Part of a small language model's weights.
Architecture: RMSNorm before each block, learned and rotary positions, no biases in attention or MLP, untied embeddings.
Each number is 500 + 50 x the weight over its row's rms, rounded and kept within 0 to 999. Layers, rows and columns count from 0. Numbers have three digits each. The size before them is the row's rms in percent of the matrix's.

# layer 5 attention value, 192x128, rms 0.121, rows 105-191, columns 64-127
086:493407504462552505430514566569455470481498511545448373493461509469472487479559538435594508537523495567469542529510445499490511520492501463660491557548461403433539550456475496552466412589472496
081:480516529378463424478567533439484553466424531419458493436496401571475510495485523508476575521568497477511504592418518483398491548488523493556460511508539520511511529535550518515510446443540498
092:537591632487468499483617537468427572544449525485541460439543482506481488503585449559462500571498424471500571475431559516452475515581524502448493421431553545549549399522486480514495543465532552
081:465451524588477462480534441542589501484533581503536610496572353456409536513501527574449575535545495484513481508533474487473526430551599439412468541511558481504566536523531480528541407408510599
095:464518479585490465448484473475474561531503520491543567541559341477390519495463531463522502540528499438487533512491393483492566471567585460479416529477553444453565498640534531544513463405501525
086:509601435467546435438450535511398485484521447471557411502459507444431493518494450395476481574435433574547445483469533484542579478520512537480503460450436539578574535518495453596555483540486455
092:532505392486458451471451484401502512475518426452532486529522506527450466487522514445538430569470456519477553421448488496513525487415434418399519467588494539469546526442531520466492623494468376
087:446509542505516526454503469424578555510556511486475652505531487553511516443472497541447525480504531466492599520495563485449463442422444463519539477516452516580523439450513495392467421563561471
092:545560465479484535574607533451486464553476513444457522521452484521512515515393480504484515548524512499465505477466523510480558507499456515488516424510497368521490484616501513561437498462591485
089:444502462433491566488544461456518544499545483440489483497540519556526497429518468560453595543383453583409543467441542478486516485515377437506566507410514476524551623517511480474368419519515473
100:583486506540460519537513473463517546519550523530471564506502486481495519445519551497507509456568550482469583442495537515526541540449462499417511403515604474519547405482480443417402540466551413
091:478397448498451646497502496465437438447538464543554456538547546471528502464548505464414547498499472498527476536522437524501436459436440491507523515544541440481446576463487530379535543558413509
088:563591459390498428524503583487448590468493493423541489419485474492494455484601448480514605486546447531568612459493491522525549553526510514470540455538517572471471421465486477497495577495565428
086:494491529463437482506473509447496489500457499616558518524539527391469581465429480511515490494501564530533433577454571531502534433516478519537454496532525585577485415430468452529533354518517564
091:399526497478449478532440531442447463497495428544470509518425438567499487482536513476585483511549576492532489537491514477545566465503401529586494472533584536548411570589534502441483486508600455
099:509501530478488438496435503440464563561488509494537475484464540505477419546540469527550563506492443496519505422438440498496455409482492428535475536482543587517456592543501486463465583476472561
091:532603484541533489529509483519494425594525500436538458406472529534502542513432522467499494425490453599533457460473493505487486492530514425416533572488516416502526481530490464529531419419431443
100:489508501557608441509470480468508480553587372510520558488548602460547528495473470489439454491399460490502474525552547515536486413539572521388499480478392515484469531482487566523631510580468488
093:591452576491518562503526514451406495459591573521487531485458550500521485499577554441534473502486550461510578515458446521526478560462566503573516548609586523499499513439486515507516588448468455
083:473582509567442493488541436557468475491558517475426473495553609500520527494595489490474437541498499566494525435491550525476545515477478535573444474523459493480526444479457430492477598512547488
093:509532515592509525556475459555485526427514459573427498561500492450485491446478527426558472525533377522414536432535440466630445512565517547531501483446548516533519526550536477517452528573594398
097:496503514467454530481512491326529491484471446572571516559482471475474526483482423453487423517485577490497510606505575496424462503459482561465436477482506541583498479550506489535420552541546468
071:561530487419506458455511532473506430463514421577553582525431551522516498530517516488401419522516612462482397566436540515537481498533474509524552572419474439493440554438459537474504470566442505
108:415445451464470502427502431523438494613567515472480492512465493459465552492442575452520510483443507437523505477522493512534385547473502439595498495505513462419409582487485457519529549487569463
110:502496543569494537530540470470390576527386464522514525430575583513492456511404527543502505496519473413554521574438442491470530526468466550481402439409551390509516483430521572469501636533520566
111:644542546490416522548492444496548512498508479464376509546443421543497416490469464541593452475502465415450521490532535516438506545507517468557508507499610532452414537570478441539471502589526451
114:416389524518472467541485518505525432519504557450479575529539430459541492511414502533531479487462473543527492449580450493448459433548404519501474512541383446505541467560505459469465399511486577
087:574535524575524600466474523402418528478499562510505551508541491542550483475450588573456508439478531446530657438503494504536438521487483436506581389607509537575521468474509515510564506518488593
096:549525511581606460403499535461501535575553513514522494550518501483466506498464513537499432351455500465612536461491514478510489522466507462536585529535435575531500405499527598499516479547381548
092:496435469522532397554560446529470373467581456509437502500478575453406494455475500476506451526487506498450440613526510492419573540550505550507549489491472519460572526514490458542534413524487490
104:598426489584447496528509403584462542477477521423471448518392506502525522515521580506427563378467565512475575569528502495551519571537551474589596453518519494559608437597498440526421505543529583
091:467557501522595510456471416451541578523579435390524466481446595506488539498464452531561497422439421526608588551564502499449521476544492536457506427557542465627529487495493547547443458477471532
106:389471517569431542452449451438455528408452476528412491484508538448479478531550466517483450488480574398531553609522517535585449482464501441504529555449457519482495421482468511434572523496455529
097:475470464579537606436438524496568524505494485553472455521434458469573534514586496484475543522516540497528533512501553481490463624472452440502486499566576532455615460607510427523423548479497476
105:555468489589563535543512565525614474521496603499457470445530573480483484532462551471540475418534623575533440509477507511459503476490455466522509471479447386516547554526494580454428478577418487
104:483540571455497557439569483450581549559659465543452551466521442456510550426467520469576543446414585532485537411546549487467442495503375576422479446480497469475556559438503519578523446537415582
090:449469535428443487568566485560486474439462505604554496469531621464411473534595451505534523603462519526520438499522404526471554467480529442473539560533456524493430557511482542435563436598510492
097:381458478534512396527558422511467569603532422474534480527494454431525499414555501435494444451506543436483491557472488473597551516477400489588498557452494565424557525373509393527491518465501460
109:459391424465527483436504506468447498510506457454487536476483502410510508502310479549458539483495482489562553552568499513483463331567407484535473507496482404502466441438491495462475448458508482
099:491525438462502534468505419438433455524449478522534504506533479551525594501550482505462508553551479526415582504497501475533503470462510557460450505548486416490525499545514397579528479435579477
099:485568441522442644476534516457478511434412455462435446495392460429456609514465546469426506551492515465523473468461501500451466483416464430465502559564432451542428517536498449490472464578583511
101:483511466589453482526414463531445479496504481526499583445499554499482493505560542540557397514536470503443455471375449500454621503484485467486452422526500543516481575509530404545551519547545502
099:550555519649505444483522552559447458495490510470471518454428491557485560489453531474549425514534609533534429458516457491465550472466533590524490469511587480610565566441534443532519446499468540
112:522587452474572390479448473398520501464569535456513525556579519499474474480508490552460522388488435585512527471514550479444507511529512564549469494569436506513482484515531567482574478547524494
104:442524496561503528482506454436503497501493467523411571526582441405478563490448519531389525479625473498394452562467465520408539489525469569528473541460443401583485487451487531485544444467575507
091:515547472446487468420459492420496443509623560440450466558486484502427475480532513531475508504467470558529524501564543479450460411593503581455475441596483456538523506556516464604473515513479431
101:551496432398560546591512480520504500463588545512452487497472608507478485476537553548547478578563553453502513563548448503467504451485507571428540513544485518412526470535505548510573487608435480
113:499399439506467554550412510537469580517509431537394596549513463551463532541449511545568456454432572473487542586470527507487417597461494417540459575483535484472497465643500488507513607476417571
085:469537518449579401484647466562573444467448535559573420478534501553521518441522532500574602476509433559412461487575403510583456372476546494508530560496535520488497531368487515507497498454515443
113:524539420431616400507456494558556432481484567541559535431442572492511517544462571544475551514462477510460492539515474511449567494461570556483579495608448455525478586457515526538579560457571451
094:480473526480489502443509397515566521554499615458455449490476535439504466400631537478531495479451459570525508507555491515452413515603449568519497404483548490498547528562467394576543443583552462
105:662609517405506605524452460445587499524480583486492508510491512553497499559536383526547525491542426555442535488437563519527515449403569520452570489476566443529491473546507518494459552496542459
102:478508428449504451518511549466470504544494374507550503543433415524541500468512486490395487520373468473568507444568529482516600508560528527443532461481461594515530428517509418523415550431480534
098:564488511423620604523498582450421557468569549450502503507471509447538545553424541523450514517490497446515600568458554480469591554512536450445588423610447506544527433508501566445514540505578560
100:486475409498574416517398559502451480449439353503475480484524556569513412472530434564487515425486507454459556536562458507499532517535464463466413442491519489490504543455495482487477537469537468
102:423578521426496394426553444428482633528496507454520520512522471440477483494564480482518448474466459519524505511573460502542485431517419550556467496514406510582459479428483499585559479514544512
101:453495506544499483390528422475486448455555466532535534471485498500537552552420522549525577571549591497533507514420519503550480475445500556456540531483505472503346502441508588466556484465533516
103:501495549472510375453525481513532566513480577522474476585559517501422476548498542501568513420518535584499498483502514516512447553546576505560416528403355428547428493553471553472588591522413521
109:450641541531421461477546435572410621565427550400519441514502495516444501554465492475556466519472428447528415473438496485529506530432481488511390499450561572501444536501519513515489584583529551
101:545483457481520499517591518511580521464432503508511471511447505529554504476508470512531593460289481537530548468453473481517606430506430495559603444578571504477596508481509452523377502538461492
109:522609546482518458464507420472499465499441533432527462450490483475527529554481493446567386467515508431529518538570566482440571503461562536532498445502473476540525567459514541529550481519559441
096:510465431419508455436525484485445536493511374604527516459530391488561532480500451410471344495397520517523534539557531479417489485532487582508536451483495455508471564441525469573546500559437529
102:495486459504504575447566576587481504499472550525471462430516533463457539502554507540352539551532497486428453309476459519492476415402481463526451503549481502500517542473479475470482478570453447
111:504465445468531522507439515517585493515674443471495492545421438540507522464583457466539468558544554544405465487432581492488523543524496515420519449457546543475523556519489374582502527400459521
104:535475549484418445446476441415449495470578461541504489518444550432476452502517476563532427385482516418517560505602553509536527585502514476532516459499443519499494543506496386558591480396627465
104:426483503565476634557574538504508473549408512517539462443549533485529546459604516471485483543590456573452400425430464524532450370556532478388460470495500450519472531458463547458549466529408555
093:577457557455466466493456497560530520458540591554532425455506598470460398604673498500471478478540466510440532475505553503450535487477540486466558526523391524543569459536520507525474582520572440
109:516482426526479438540600489540476525533396536515517545580456500570556427488402497439538421634535388544566469421427485485462469482468475560452533466474496462468543482463519435495458521516535460
109:549566432489487420436538523554530526480452444509423514570415491521472572506507491511499519583387474603435485555504566492456547486506504517468498524540480460484506494552487476513503550496536470
111:436500490528405406517545490503543546485572471522536491503458487508425522535466526369573495414565450459440445516459513495570506533523525489534472532399533508492510544503493521583397582405574551
107:496511521485449498471480481555519464499328436473480421451520568477446466533625527478491553582533480461380496525488563495473587444482428453431441494504534491487521457515508535445448581490518437
099:479466534575493558506549590475515489413545415498427445386489547466434592514449486492582508452501570460556472557476558477446483522489606406476479552533522513496476544547511600473488490499280556
105:477494423563478472463521411509510556554452520432512513535447496535530547544467521494587467520448538568537472502433466482518511427466469499529440528546512449532473490559491475500498438658466438
096:505532466484464506542522434487504524432341452570559498491547523538502511529481482490492449624596434440541462542459540523489546519465498515439516499461454481485527512463492616419486575463515454
085:465575476514632449502490498489571413473540576520564475553614468526503513454479558488593498565565491538502509452464529484516556539471499515566574484508464534508473580507500569496546438493470501
112:437472511506472465561559492490479422454512512551498526409474546544489481481486481493500439551496500480521440532540403496439579401540489572424528459603488553436566574418517491502462415557419538
088:570497500476449499488570448614407531571482522488597553509577512555560450483557477475454453543533499518454434496452508529510534372578594557462515496472479572498346555492484470492538567541493597
103:481532550583370573441456424436465418600396568498509488477469487451568531505532425475473475477393450459564452489474530490548505459490508613522453530457568417482498504447524400523469517457576507
114:479538584533517578492467418490479518616492549513608452505499496577548532441577509555563507511445454558476523512499430485565494396590501551428516430530660502496515487442509468503438474461467521
094:534436472526527502493481525512405625468560424533526476506507534464491476484502512491518391410500499486552527487491537510464476511409443430480599401521544571565567545441502551476514546605468544
097:560529530513472633478565436474429471530449564440499478555374521434498590515395584550463488494485478468482472475465508497486484509518484504518490500509478477559482444439488519468543545507540460
109:435554483469520539454548504521512464475475508577425534426551455543484603472465509398498630554417535556412408479437501498487563527431436581521479504437529482422567592522494549426550494586489496
100:482527440415471520483476563473418450425513469483526541500617512502489566472516464514406568540449452531446459523498500511475503575476612532538492485537476550518388457541481570501571480452483568
095:481462477563521514554566476487514531476388518502466506510509488444521475452408567467592565545494477488537463444479471497609427442450373606419521540495508539461524522518507537441526516482504528
117:485530514578455494463468515496520522549425605578454554541481467547453443487539543503596383500509456562456472459410491518433511418500481452519537530498517521491538526436493432511530506532477485
110:584297470482500448608508509640488479549499448546521498468512531428544419491390502468515446467430507466517489497522565498478525564578561542446505444491557510517573459528507423506496517395547463
108:429572512521478493451451461401437494518634474432473471544536411497457550432558487467438486452508656534540483496539548498531561451541451609474393556454443564501510433506494482482452477472436611